Weights of a small transformer language model.
Architecture: LayerNorm before each block, attention and MLP in parallel.
Each number is 200 + 30 x the weight over its row's rms, rounded and kept within 0 to 999. Layers, rows and columns count from 0. The size before them is the row's rms in percent of the matrix's.

# q: layer 8 attention query, 64x64, rms 0.111, rows 0-31, columns 0-63
# k: layer 8 attention key, 64x64, rms 0.122, rows 0-31, columns 0-63
# v: layer 8 attention value, 64x64, rms 0.151, rows 0-20, columns 0-63
# o: layer 8 attention output (transposed), 64x64, rms 0.125, rows 0-19, columns 0-63
q0,076,250,222,175,209,208,175,249,176,236,205,214,219,157,234,159,197,261,206,239,161,146,182,176,228,170,189,210,142,200,167,195,210,188,203,165,174,209,187,221,179,205,180,159,153,207,204,221,119,186,191,231,252,217,202,158,173,258,213,202,178,212,220,219,185
k0,068,188,183,243,169,180,200,202,180,162,218,204,132,239,182,235,165,227,186,215,214,185,216,184,177,217,210,166,192,293,202,162,225,195,217,207,216,261,244,152,213,166,190,215,166,202,265,233,259,200,201,218,178,199,223,213,195,211,182,260,191,177,164,215,194
q1,074,166,150,192,220,207,234,186,230,200,249,178,190,213,222,237,177,166,244,180,187,233,207,153,231,249,158,184,254,200,154,202,189,194,218,199,210,180,168,198,170,198,178,253,161,199,175,137,225,161,201,192,171,193,190,191,243,171,185,242,262,177,148,178,217
k1,066,176,257,204,202,156,202,212,204,205,145,214,181,153,180,169,151,192,202,223,146,228,164,210,197,170,227,146,164,236,145,159,193,191,193,228,182,216,237,200,223,184,235,184,215,225,264,210,152,250,229,141,227,210,242,208,200,217,220,175,205,206,186,230,213
q2,070,234,263,181,233,242,210,204,165,167,216,216,182,168,201,157,228,254,177,229,217,162,205,151,178,193,226,184,146,226,185,193,199,213,224,158,233,234,210,195,217,192,178,186,185,158,268,243,195,212,247,186,187,198,240,231,220,213,182,208,180,136,219,252,183
k2,064,201,238,199,199,155,192,167,184,231,201,193,153,172,180,172,185,221,199,223,154,191,224,207,224,183,228,211,184,236,179,165,194,234,226,207,216,201,247,121,236,206,172,210,163,205,254,266,162,164,177,173,227,236,170,181,140,221,171,206,176,233,144,198,187
q3,087,155,210,237,164,222,229,215,238,234,231,197,189,215,203,221,182,156,177,186,189,200,204,122,217,201,198,160,266,217,229,213,208,180,211,226,222,213,200,229,195,140,210,260,197,185,147,116,235,171,178,184,203,174,199,181,222,176,174,148,189,227,198,175,214
k3,071,184,223,191,260,242,240,211,218,231,182,140,215,206,227,200,193,195,178,162,227,196,203,139,212,206,218,268,209,186,176,197,192,251,162,192,131,146,159,231,193,201,214,196,232,175,161,205,214,171,208,237,222,196,240,176,247,175,189,183,163,180,221,185,245
q4,080,196,163,177,238,185,172,164,192,200,165,129,185,200,245,245,224,187,214,208,235,159,193,269,248,252,199,204,179,216,190,193,158,206,205,214,195,158,235,207,244,257,165,175,187,215,231,188,263,229,225,206,228,205,240,189,198,180,208,216,222,226,241,183,235
k4,102,179,173,205,183,211,222,216,147,183,251,226,234,176,181,163,198,184,214,253,167,159,238,209,198,215,199,174,188,150,190,237,245,166,181,242,201,257,254,157,188,178,208,236,204,252,186,170,158,205,210,203,202,238,167,215,184,198,200,183,202,228,184,235,120
q5,104,192,177,178,181,164,167,181,217,171,223,206,188,225,176,186,154,206,223,198,173,246,209,224,187,178,218,238,152,171,241,200,215,206,184,173,212,212,240,213,247,237,194,165,209,183,207,230,148,161,175,197,208,214,184,264,162,143,199,279,254,162,211,244,178
k5,102,185,162,194,174,182,178,253,179,242,218,188,170,256,227,170,210,191,199,230,168,215,222,281,177,194,149,204,231,179,195,186,208,197,182,191,197,224,235,205,218,222,191,144,166,270,219,210,226,244,209,229,126,248,222,208,238,189,247,187,205,191,203,212,205
q6,111,222,222,246,203,230,268,211,226,211,234,218,190,175,205,208,254,185,170,206,215,160,165,196,226,179,202,165,268,184,205,255,203,176,220,190,205,213,185,158,195,135,178,246,191,163,160,144,220,226,192,180,173,178,161,160,212,219,189,178,157,189,232,170,234
k6,098,186,193,247,217,256,236,229,179,200,189,222,186,166,185,284,209,168,144,192,260,193,182,223,198,187,179,192,222,205,212,261,181,204,139,245,141,205,229,227,202,155,217,178,235,197,201,220,202,211,224,204,221,204,228,144,212,168,198,233,222,190,226,237,179
q7,091,165,169,220,238,206,240,210,251,175,206,178,198,243,208,254,194,166,192,193,176,235,202,258,187,188,173,228,219,209,247,190,196,159,193,222,210,153,220,195,259,223,161,181,211,203,185,205,201,199,149,209,259,200,142,263,148,166,183,243,222,198,220,195,180
k7,136,207,168,195,176,207,167,283,146,159,202,237,216,215,180,186,234,164,136,205,253,189,239,208,168,192,186,176,160,166,223,191,250,184,159,239,171,206,245,168,230,168,171,197,220,218,213,201,180,221,213,202,210,243,196,229,173,207,202,181,236,214,215,257,166
q8,097,205,191,180,223,182,151,209,240,202,257,180,180,236,191,230,243,232,203,204,209,221,192,224,235,228,183,214,128,198,200,145,143,234,202,164,206,170,206,238,208,233,204,166,227,224,210,205,195,219,120,202,271,244,225,225,179,182,186,228,244,201,205,210,219
k8,091,182,157,232,193,210,185,282,148,194,219,209,169,204,192,251,150,198,184,193,258,187,189,208,239,241,200,184,180,216,198,206,230,183,144,215,142,177,197,202,218,177,173,171,211,199,208,174,195,246,258,221,219,258,178,241,201,199,199,233,242,208,197,255,208
q9,093,209,207,199,172,178,151,163,188,166,183,225,182,184,129,156,189,197,218,164,200,197,142,179,160,226,238,227,206,178,251,252,264,240,170,166,171,217,177,179,204,204,217,170,204,160,223,150,179,207,186,215,161,206,166,229,164,200,245,234,240,210,201,191,187
k9,133,206,214,191,210,194,197,134,261,175,147,168,193,233,185,226,177,233,215,199,180,207,207,187,219,201,228,218,238,265,180,205,180,237,245,149,207,172,140,238,181,255,231,175,187,185,199,190,188,185,190,226,145,149,240,187,209,174,189,207,215,140,210,175,227
q10,126,179,189,160,224,174,166,232,212,204,205,164,203,234,211,224,215,226,182,253,215,221,176,234,188,189,201,179,145,236,206,144,168,226,208,192,211,164,195,196,246,276,173,166,219,212,229,232,219,247,163,210,278,225,197,240,216,185,165,237,232,184,181,237,185
k10,104,119,196,220,235,254,258,205,154,190,205,225,224,206,214,216,171,177,130,181,214,198,188,197,230,187,194,186,222,182,217,242,206,154,165,215,170,238,198,209,192,150,176,243,247,228,202,178,194,169,189,197,219,254,170,207,170,190,156,202,219,208,199,255,157
q11,063,160,167,224,184,207,230,204,228,237,234,176,221,239,225,225,166,237,192,224,165,200,273,210,155,168,175,212,204,161,191,177,134,150,162,245,181,180,230,190,175,200,204,220,163,219,174,179,189,137,209,175,224,191,185,222,179,164,156,186,165,204,175,152,202
k11,194,226,249,222,205,181,209,144,224,187,170,191,216,140,208,212,197,180,210,183,184,190,212,181,206,179,232,264,267,196,204,206,196,240,220,177,187,191,138,252,189,203,217,211,190,157,169,201,215,171,220,187,188,135,213,166,237,190,215,229,197,147,202,149,268
q12,095,257,230,162,200,213,204,178,194,195,229,202,204,157,186,195,218,200,223,230,210,260,203,174,135,137,177,258,200,230,204,207,158,177,191,203,136,205,163,209,226,157,222,211,209,209,175,193,161,159,195,222,172,229,205,218,212,205,231,191,222,266,144,237,168
k12,084,203,155,241,121,156,217,217,190,189,191,237,206,235,173,176,192,202,180,233,179,187,178,219,156,228,157,183,233,208,185,163,217,203,212,212,195,216,209,234,248,198,252,161,209,220,205,219,171,226,216,184,206,170,185,203,285,236,267,214,162,218,234,193,237
q13,083,207,191,251,162,167,210,252,251,219,203,180,224,178,205,213,231,195,201,206,214,238,192,183,183,192,234,175,250,166,190,179,198,218,193,142,154,216,224,197,215,213,209,204,180,119,150,237,218,172,200,159,232,137,207,219,211,222,207,180,216,163,197,246,266
k13,089,156,144,167,221,140,222,221,158,144,210,186,179,187,234,175,220,206,219,185,191,180,210,262,233,132,230,199,190,188,228,193,179,162,186,228,228,240,248,197,189,217,187,196,198,238,242,183,216,205,190,268,197,239,227,169,178,187,195,247,170,225,207,210,163
q14,100,191,182,160,194,211,228,244,201,202,220,200,217,178,186,229,162,185,202,186,196,214,198,170,206,215,190,208,171,188,149,247,201,224,229,194,129,249,194,189,151,204,215,252,227,212,240,249,134,175,209,194,206,199,169,241,153,170,201,249,225,200,121,160,188
k14,091,210,187,193,226,180,89,207,213,188,209,166,215,203,183,189,225,178,192,211,161,232,213,158,148,216,191,250,252,240,212,166,221,239,228,208,180,217,216,231,228,153,246,237,229,224,190,157,212,203,202,203,191,143,220,189,240,197,209,168,180,206,228,156,190
q15,104,211,258,224,263,237,178,218,160,178,202,182,181,156,239,201,212,211,197,186,197,171,209,229,235,242,182,235,188,239,199,223,188,219,195,111,192,205,180,241,173,203,202,168,155,187,186,204,166,228,232,185,147,249,260,193,228,238,199,183,191,166,220,231,181
k15,090,191,220,209,184,175,197,218,200,183,217,210,213,221,158,208,193,189,195,254,233,177,162,153,184,170,245,188,140,247,176,174,259,222,192,231,218,174,225,168,245,197,187,171,180,259,185,191,233,182,156,243,254,210,212,203,186,209,181,203,185,259,121,206,213
q16,109,229,228,187,208,218,215,183,178,193,156,174,176,197,228,209,253,247,225,236,189,181,239,245,212,242,215,164,204,169,162,182,189,223,220,179,156,182,212,263,184,168,187,141,226,180,230,256,193,237,223,196,146,172,199,212,165,248,187,216,238,193,231,241,164
k16,099,172,180,202,186,234,223,206,249,144,242,192,245,161,176,212,237,244,188,206,217,204,212,207,97,158,149,203,179,221,208,216,196,227,210,263,198,204,197,178,211,216,183,176,171,190,201,221,190,181,152,182,234,179,201,226,192,213,219,213,164,234,163,131,210
q17,112,271,191,206,260,192,138,169,189,164,176,178,219,156,147,182,174,173,205,217,232,172,244,219,196,210,206,147,196,241,211,212,225,223,226,188,205,242,198,230,162,171,206,158,179,213,239,244,190,184,231,169,159,200,218,201,204,233,249,234,174,226,214,246,190
k17,105,182,208,190,154,151,190,204,242,198,175,152,189,183,225,194,131,181,249,222,185,224,249,138,193,201,238,204,215,241,221,193,208,219,247,192,253,156,205,202,240,237,176,207,243,239,218,236,157,189,141,196,217,176,178,236,189,225,212,222,209,198,170,171,182
q18,094,186,176,235,210,205,235,174,187,173,216,168,256,256,215,182,184,186,186,246,213,234,120,235,153,189,158,169,226,218,231,208,179,194,219,219,194,126,169,209,190,194,262,232,191,172,184,164,182,206,252,194,159,190,208,175,260,185,171,199,193,180,192,205,197
k18,102,164,212,232,207,185,199,203,158,194,208,233,255,210,250,146,224,232,183,186,206,245,275,249,229,197,193,200,188,236,204,199,175,149,188,121,162,200,230,191,201,208,155,180,189,224,250,177,162,191,191,182,179,168,194,211,217,235,212,212,202,245,165,182,241
q19,094,243,157,154,206,201,202,204,198,161,197,215,195,164,262,186,176,259,202,179,186,183,142,200,154,188,238,205,179,229,193,192,208,180,226,193,246,252,248,201,215,237,223,148,216,227,161,197,175,247,185,180,176,204,260,197,201,242,214,244,194,205,195,193,261
k19,093,178,211,206,195,225,218,166,175,151,200,215,216,165,181,200,240,164,227,233,192,228,137,199,172,201,170,177,223,243,171,209,168,202,199,180,256,203,235,223,170,186,178,211,259,181,192,265,185,179,175,195,244,203,228,120,178,196,243,238,242,174,163,191,220
q20,115,161,184,189,208,232,194,233,278,153,231,185,185,223,226,211,184,190,191,214,184,229,200,163,185,124,195,173,235,184,214,196,213,144,191,181,230,203,158,202,167,208,195,232,170,224,156,117,193,199,194,224,263,174,170,207,205,150,173,207,235,207,167,194,209
k20,099,174,176,224,274,239,219,225,167,274,196,218,146,163,195,171,199,187,205,175,212,167,201,212,219,203,195,240,196,220,202,250,180,173,180,185,154,180,171,216,175,171,227,172,200,178,173,191,245,196,282,200,152,187,154,216,243,197,169,211,220,206,229,207,167
q21,094,172,216,180,260,181,171,196,242,191,215,165,180,204,152,171,205,248,278,228,196,223,144,205,194,221,207,180,172,254,213,238,208,251,214,189,220,206,223,189,227,206,231,166,180,204,197,182,221,148,169,206,133,168,265,160,197,195,192,196,192,201,202,159,219
k21,092,234,152,167,180,214,224,192,140,142,222,219,204,166,189,203,191,260,185,218,200,206,201,175,171,167,192,216,209,204,237,210,196,183,239,157,205,250,278,150,248,203,184,211,236,242,197,210,200,231,194,132,226,209,147,193,192,188,214,223,238,218,187,235,210
q22,099,224,254,206,214,160,210,272,199,175,199,202,184,176,212,210,260,212,208,170,169,219,195,228,186,242,167,180,182,182,117,174,203,223,226,188,233,210,153,199,218,202,185,197,181,215,198,174,217,213,199,189,106,184,187,231,238,196,249,244,183,213,206,222,149
k22,086,123,230,178,220,182,229,165,192,204,212,209,215,140,191,147,176,229,186,229,213,181,188,188,201,209,176,168,169,212,208,191,206,206,172,253,185,159,152,151,230,229,175,192,214,226,229,212,160,199,216,185,224,175,243,197,208,196,298,210,236,251,207,193,226
q23,085,233,189,255,177,202,184,195,239,172,217,215,157,240,167,183,178,209,257,237,154,173,162,177,213,234,213,189,192,235,256,195,157,174,238,205,174,197,220,182,197,247,201,182,199,219,195,229,169,202,111,186,207,207,207,173,206,234,201,230,138,151,204,214,168
k23,091,213,206,203,195,204,181,156,238,141,192,185,194,195,204,188,146,166,240,187,194,170,184,227,193,142,190,192,220,246,231,240,219,160,224,147,216,213,180,236,163,231,202,226,185,230,258,145,167,245,224,236,183,193,214,168,248,227,222,175,250,208,184,186,240
q24,115,232,213,224,191,138,179,151,197,211,192,189,199,220,207,165,201,166,206,204,246,211,214,191,193,239,216,227,181,202,187,204,213,239,157,158,238,202,200,253,155,230,219,137,169,195,272,242,139,202,201,201,145,199,258,222,228,171,183,170,174,202,225,191,223
k24,104,214,197,223,150,151,196,184,182,107,213,228,167,222,129,143,198,195,172,186,254,200,194,177,187,237,210,223,199,188,230,176,192,180,230,242,198,196,202,165,246,191,183,193,209,190,170,201,180,191,147,218,273,180,209,216,191,209,198,191,237,256,183,195,167
q25,104,180,255,217,194,156,206,222,236,235,178,168,188,247,224,237,118,228,221,166,212,195,173,193,243,195,178,142,216,214,207,176,172,221,186,181,178,151,174,246,229,216,180,187,216,194,149,223,212,188,160,202,261,243,243,215,208,205,212,214,209,212,203,182,257
k25,108,200,187,233,210,203,181,220,247,195,231,247,228,151,255,222,225,197,207,179,190,161,188,160,170,242,240,163,228,176,161,232,189,171,184,201,218,252,201,198,194,199,192,174,176,197,204,83,149,179,236,224,179,210,218,176,209,162,184,222,222,197,195,225,205
q26,083,220,258,189,188,189,215,206,154,171,209,231,271,167,169,198,208,146,201,246,209,152,178,185,177,173,139,209,172,174,238,212,189,219,203,205,198,244,261,233,181,169,200,202,112,177,212,192,203,229,200,218,250,201,202,189,173,247,211,183,183,229,203,184,194
k26,082,212,215,190,203,178,202,225,184,216,170,105,189,230,165,218,198,148,171,213,198,210,198,240,196,206,213,219,190,176,179,147,221,212,178,139,153,182,210,196,235,271,163,169,211,167,261,179,176,201,179,225,228,168,200,180,260,197,184,220,208,182,145,197,206
q27,084,165,207,241,258,220,226,98,183,174,191,204,196,169,199,189,253,202,179,212,216,178,206,195,152,193,200,225,210,181,163,188,119,234,217,167,201,239,190,217,137,195,180,231,199,187,226,233,249,172,245,205,204,205,196,208,197,197,213,247,169,222,176,214,189
k27,077,209,174,151,149,193,175,222,237,244,201,147,198,200,169,159,208,157,198,205,243,197,229,209,172,172,198,179,176,230,231,223,149,187,271,213,205,227,261,206,270,190,179,225,182,191,225,225,267,227,198,217,174,243,217,194,221,216,164,234,179,199,187,194,193
q28,090,227,167,204,242,189,224,192,238,190,184,190,184,225,185,195,230,211,204,185,206,212,185,152,176,246,150,256,169,221,210,108,241,206,246,195,209,151,195,230,195,241,237,217,183,149,167,217,179,210,217,139,233,174,176,176,230,216,181,223,152,178,204,189,225
k28,090,180,166,192,198,209,137,219,222,147,192,239,160,193,177,180,210,212,183,219,206,186,238,224,220,164,192,181,254,165,204,196,163,205,194,218,237,181,196,136,202,150,200,182,187,255,246,206,188,253,222,185,245,253,206,200,198,212,135,142,227,205,192,191,241
q29,106,217,174,207,195,219,171,206,164,206,242,207,168,255,246,179,207,212,222,176,238,166,211,157,199,237,221,180,191,221,165,178,160,213,199,195,255,203,189,210,156,195,246,184,204,158,197,243,219,244,199,206,137,223,213,146,260,208,156,197,184,183,239,134,214
k29,090,239,156,179,167,222,179,193,186,176,208,209,236,191,277,191,185,191,240,185,263,201,177,179,205,185,207,159,184,142,202,195,204,193,172,217,211,187,228,201,228,181,178,186,156,226,260,216,209,168,171,188,230,197,189,232,181,242,196,176,245,300,193,174,221
q30,090,278,218,244,190,201,194,190,169,220,149,228,199,174,222,194,234,227,233,224,174,195,199,211,208,182,223,97,218,189,177,186,214,222,229,223,279,194,193,203,155,208,195,176,194,199,210,200,198,187,197,207,170,181,245,181,167,265,224,160,230,205,227,160,203
k30,083,214,190,187,219,240,201,219,199,214,256,200,219,234,207,196,210,197,237,200,223,245,209,223,222,175,173,163,194,181,236,202,237,172,194,237,233,181,256,175,187,216,182,216,160,212,216,195,203,197,126,126,255,234,136,226,197,156,229,230,217,156,157,174,185
q31,084,189,193,186,167,195,181,200,220,187,227,169,198,186,179,188,198,207,150,189,197,162,233,268,243,212,204,235,245,179,234,182,192,188,254,188,170,205,164,251,123,201,209,163,209,223,226,130,235,153,240,202,171,238,156,186,207,232,201,176,220,213,195,170,237
k31,093,204,218,170,178,169,140,168,201,234,204,184,192,188,215,171,188,259,216,174,243,216,214,149,197,191,241,221,168,224,174,162,184,161,100,226,224,234,207,218,200,189,190,197,179,153,217,203,243,233,202,193,191,191,228,252,191,262,196,243,190,161,211,189,178
v0,092,214,190,194,226,179,179,209,196,250,182,240,149,226,190,199,194,150,183,174,275,162,212,193,196,153,186,236,153,204,238,227,192,231,112,243,205,188,197,253,213,185,239,196,240,185,196,219,157,179,214,223,231,203,221,228,178,187,170,183,170,241,198,167,184
o0,101,164,178,184,233,165,166,176,149,248,201,191,210,209,150,238,191,194,214,195,239,219,220,209,176,255,183,226,181,259,263,147,247,202,201,210,221,158,192,226,151,203,168,194,205,174,193,189,179,188,217,185,248,217,175,225,137,185,243,195,213,224,228,154,218
v1,093,187,176,202,197,205,259,230,212,215,144,190,201,230,243,177,163,154,213,181,218,195,227,234,125,236,182,192,196,186,229,212,183,197,200,171,238,192,157,245,203,216,212,230,225,232,243,184,133,195,211,199,218,187,138,159,272,173,193,215,204,201,161,183,216
o1,085,155,174,215,132,211,172,171,164,204,227,149,140,251,209,192,218,206,182,189,192,186,219,255,236,236,204,182,157,174,191,223,212,222,186,188,188,222,216,197,166,278,221,141,195,147,229,221,235,219,197,213,213,200,216,206,234,218,183,202,228,139,225,197,224
v2,092,215,200,233,185,172,214,205,195,210,209,200,209,202,247,164,214,236,137,230,213,205,213,197,171,210,177,210,141,188,194,258,185,245,184,244,235,232,146,213,259,199,236,254,208,200,174,147,215,204,176,178,203,130,186,212,190,191,187,179,127,227,163,204,198
o2,102,147,198,187,196,284,211,203,186,236,178,208,192,247,177,263,168,228,199,180,177,172,205,187,229,217,242,193,179,190,200,187,299,167,131,193,196,214,210,211,175,198,249,204,178,207,201,170,225,223,189,206,212,194,205,196,154,207,166,160,216,147,208,199,231
v3,080,196,212,193,183,220,197,281,170,182,213,177,225,196,191,173,210,212,198,140,214,173,187,224,222,179,179,169,286,173,183,161,224,194,233,225,164,231,182,246,163,198,183,159,214,161,217,198,289,211,192,246,227,233,209,167,238,216,178,210,184,199,187,176,207
o3,092,204,239,169,223,151,174,244,238,200,174,228,179,180,202,173,187,234,211,185,233,193,224,189,192,240,249,225,215,183,153,199,122,272,204,167,196,226,175,199,162,203,247,156,202,170,210,190,248,204,183,185,172,167,211,173,276,203,214,229,188,172,200,212,182
v4,091,208,204,171,197,221,207,184,214,206,182,240,188,233,191,236,193,230,174,165,229,247,173,207,177,202,188,211,238,279,127,203,165,174,214,142,123,173,249,224,200,221,191,148,217,184,218,228,211,189,183,204,158,214,186,251,205,171,188,217,194,182,255,206,227
o4,107,235,266,222,237,178,248,253,160,203,225,254,220,186,176,205,179,208,151,223,191,188,163,266,174,208,196,223,191,190,206,196,132,209,236,222,177,166,219,175,238,172,187,180,215,158,219,221,190,196,239,176,152,200,182,149,221,179,222,161,174,232,211,194,180
v5,083,191,183,193,190,185,218,182,178,292,187,195,224,217,202,141,184,191,188,267,172,189,208,191,205,211,233,174,195,203,180,198,204,138,212,216,107,209,218,218,172,184,209,185,178,191,202,282,263,171,168,214,236,188,172,211,206,220,169,183,186,194,198,223,235
o5,074,183,238,209,208,174,199,229,200,168,206,254,274,212,182,233,181,190,187,200,172,204,174,183,183,163,201,216,180,143,236,175,139,246,202,184,192,210,150,178,184,224,188,195,207,200,253,167,190,218,194,227,253,222,238,235,253,137,233,204,199,144,172,195,212
v6,097,201,187,191,232,222,238,199,275,178,177,242,190,202,235,241,178,266,164,176,200,231,224,230,180,229,168,214,167,220,195,204,226,166,242,216,178,267,151,195,234,194,202,156,193,157,218,160,179,175,193,228,203,179,187,190,202,182,180,153,186,209,152,208,144
o6,099,183,204,225,168,218,200,232,157,196,226,194,203,236,214,184,189,176,207,149,206,129,216,239,205,220,272,165,189,228,156,160,229,157,216,174,235,194,229,184,198,206,251,155,201,202,132,170,185,198,198,202,220,197,217,187,236,177,217,151,233,249,209,183,256
v7,078,210,151,138,245,208,223,210,241,177,252,233,142,193,183,188,212,190,193,175,192,150,213,249,201,173,166,215,203,263,204,224,249,195,181,252,197,200,185,208,228,188,188,229,265,183,171,198,241,223,171,173,204,214,214,203,266,201,218,255,192,198,195,202,171
o7,080,222,186,214,244,213,164,208,215,278,183,144,181,193,215,257,222,179,245,177,210,165,214,209,191,211,216,130,203,234,169,179,223,217,220,212,220,199,217,109,204,180,238,213,171,196,220,172,156,228,233,218,192,164,193,185,217,234,208,171,210,183,200,146,174
v8,090,201,186,202,233,189,186,190,221,170,194,233,202,203,152,175,158,266,220,237,213,136,236,193,166,188,224,176,170,146,174,199,166,188,262,224,240,215,196,176,222,177,175,216,187,172,210,207,193,198,168,241,267,241,205,197,153,201,222,215,167,234,172,163,251
o8,101,195,215,204,204,249,208,202,188,192,181,192,217,171,192,207,173,184,177,215,222,171,203,186,173,184,180,203,263,210,177,191,173,184,220,258,195,216,213,183,171,188,224,205,210,178,177,231,216,187,139,224,343,230,177,179,214,177,253,163,212,189,153,210,188
v9,076,149,182,182,229,217,238,123,205,211,185,170,160,187,174,140,181,212,219,224,210,209,126,230,193,252,217,157,188,191,217,206,190,218,209,218,263,253,221,224,165,174,182,164,163,165,214,205,231,183,196,158,247,221,206,215,220,203,251,212,200,205,181,187,176
o9,086,213,208,242,219,240,229,203,199,220,116,205,254,192,209,217,266,210,173,208,182,218,202,191,205,186,175,182,248,197,169,193,142,185,249,176,214,221,190,172,221,207,148,201,164,211,175,239,194,195,205,213,273,171,204,201,140,181,203,204,221,145,195,154,221
v10,081,233,191,203,173,197,162,138,188,195,162,190,207,192,170,187,226,126,224,199,251,159,180,172,181,198,208,212,189,185,195,191,245,222,184,153,170,249,264,234,203,237,206,140,175,164,187,170,165,252,223,220,204,249,198,204,159,232,182,195,223,237,195,195,221
o10,089,204,158,169,224,190,195,147,240,153,182,189,247,218,179,191,251,252,192,182,221,211,195,224,153,178,184,259,222,199,201,195,190,208,183,237,183,229,229,203,195,183,146,182,202,191,150,232,200,141,271,193,224,160,202,214,153,180,239,234,217,243,182,218,181
v11,079,223,245,178,240,236,165,222,221,221,235,257,173,196,160,164,168,173,199,213,201,197,155,190,145,165,182,177,170,223,219,205,186,247,191,167,184,239,226,194,174,218,208,166,181,198,222,249,176,138,215,275,204,256,224,205,195,226,174,198,238,207,225,214,231
o11,082,218,238,215,222,165,168,219,182,180,244,268,180,198,179,181,205,190,193,207,243,176,215,195,259,200,222,207,163,279,211,199,163,186,241,208,153,196,159,239,193,162,160,165,191,162,217,189,177,190,202,206,257,206,210,240,165,237,183,219,154,212,159,221,168
v12,097,195,181,233,229,221,220,168,166,180,219,186,212,211,165,170,141,205,204,224,175,176,215,100,171,209,215,195,212,175,194,194,192,189,198,196,142,251,199,169,198,164,217,142,189,206,211,173,200,202,201,243,246,252,230,228,191,180,229,277,172,207,224,184,235
o12,099,240,231,183,210,159,196,247,201,202,227,211,217,188,202,235,177,188,156,169,185,194,177,191,186,232,196,172,261,186,205,213,152,192,184,206,156,222,196,193,192,195,153,220,171,146,235,197,237,166,150,230,251,214,157,213,172,183,254,266,212,256,158,214,224
v13,096,171,220,218,171,161,175,176,246,184,148,161,205,193,267,266,180,206,194,166,206,240,200,232,245,209,180,176,215,233,190,207,190,173,207,176,219,169,170,202,200,198,236,228,227,202,207,189,235,233,229,213,189,170,286,186,225,158,147,207,209,145,190,234,191
o13,084,205,217,169,200,178,245,207,220,212,226,164,134,212,234,225,174,174,235,250,180,217,183,202,239,212,238,212,209,218,171,175,148,175,200,182,209,229,224,219,190,224,217,185,184,202,211,206,185,235,196,190,99,187,191,166,227,207,158,112,245,210,214,188,229
v14,089,219,181,213,198,145,167,202,217,160,203,194,207,198,207,227,201,112,155,188,208,167,183,190,185,154,183,236,184,235,224,198,241,230,185,242,159,194,284,212,218,239,227,193,182,207,195,182,190,199,221,239,167,236,194,204,235,184,173,189,184,216,190,177,288
o14,106,182,182,189,221,207,187,126,186,201,192,171,239,202,155,192,153,185,172,192,248,168,220,240,169,198,208,228,168,203,219,200,187,190,189,215,181,232,209,246,163,200,199,203,197,205,224,165,161,205,305,217,153,190,223,225,187,189,234,246,207,240,189,259,159
v15,087,176,236,219,225,213,235,181,182,204,236,157,153,216,163,193,172,240,190,230,189,202,164,167,197,212,267,206,180,176,172,196,217,233,197,206,208,194,204,205,210,219,183,212,264,224,179,166,232,223,240,256,235,185,166,146,275,177,238,218,198,201,132,206,188
o15,088,206,210,211,214,202,181,155,198,227,183,142,196,215,248,221,256,178,162,222,160,170,161,165,155,204,235,212,222,207,257,275,214,187,171,214,208,249,156,182,186,200,210,200,203,193,183,176,206,255,205,159,195,240,173,217,177,187,179,196,215,135,207,251,226
v16,105,218,155,212,249,216,206,208,227,238,227,185,205,182,232,160,232,217,206,207,193,182,189,208,208,194,194,212,250,225,147,181,140,231,188,134,213,215,184,218,140,149,201,171,207,227,158,233,209,240,176,224,192,266,186,233,197,208,214,202,217,186,121,238,203
o16,111,268,209,222,245,190,193,229,183,244,193,151,243,165,203,129,272,258,207,202,197,226,168,250,195,196,156,259,199,206,180,230,187,196,203,164,187,219,182,185,177,209,235,203,183,206,197,196,201,174,162,201,186,155,196,206,185,166,259,204,201,161,167,180,204
v17,092,197,166,203,164,170,197,233,207,246,244,219,219,228,189,172,197,192,221,190,152,192,141,167,196,199,200,191,231,218,190,224,199,200,195,190,226,192,187,289,111,221,206,180,191,235,130,181,179,207,237,225,205,244,190,234,180,204,205,203,223,223,182,183,269
o17,090,204,251,233,273,127,176,208,169,225,205,173,216,129,155,165,216,231,187,210,193,195,200,189,208,230,173,232,189,185,234,182,218,182,208,180,176,250,161,183,183,223,160,184,219,200,238,160,221,187,252,211,217,192,145,205,202,193,163,234,203,191,228,256,214
v18,097,162,181,231,172,165,190,208,152,221,184,250,177,210,180,163,252,196,213,250,227,191,166,189,220,192,163,223,204,262,197,217,198,209,201,198,230,260,198,139,203,201,201,131,217,217,177,212,155,161,169,232,202,199,173,184,173,254,218,232,228,201,148,187,231
o18,101,225,226,191,238,197,174,214,192,161,193,202,212,128,206,136,222,204,135,165,186,208,184,209,225,188,225,219,184,169,178,255,209,210,220,189,205,209,148,208,194,205,199,236,211,225,202,203,177,182,244,221,315,237,161,225,177,159,201,185,197,205,184,178,230
v19,093,215,208,204,237,205,254,131,149,147,202,233,148,255,186,176,186,252,208,184,236,169,125,168,217,207,193,187,206,171,229,205,215,209,200,166,203,192,214,234,189,153,187,209,176,205,172,240,165,227,196,168,148,251,201,210,159,186,179,201,230,194,208,194,223
o19,098,235,208,210,267,206,247,153,203,196,200,156,184,194,182,201,269,186,183,214,212,228,184,199,180,200,157,209,213,230,188,195,167,186,203,218,179,125,222,186,213,175,155,200,206,142,142,206,261,239,200,218,258,156,222,190,181,209,221,198,177,248,228,177,199
v20,104,245,215,183,189,176,196,232,177,242,244,249,144,206,225,113,214,224,243,205,175,195,224,208,189,273,177,210,152,203,218,215,140,149,193,168,244,208,240,204,172,253,183,240,170,198,240,175,201,219,176,182,194,206,187,190,190,178,212,198,198,193,188,208,184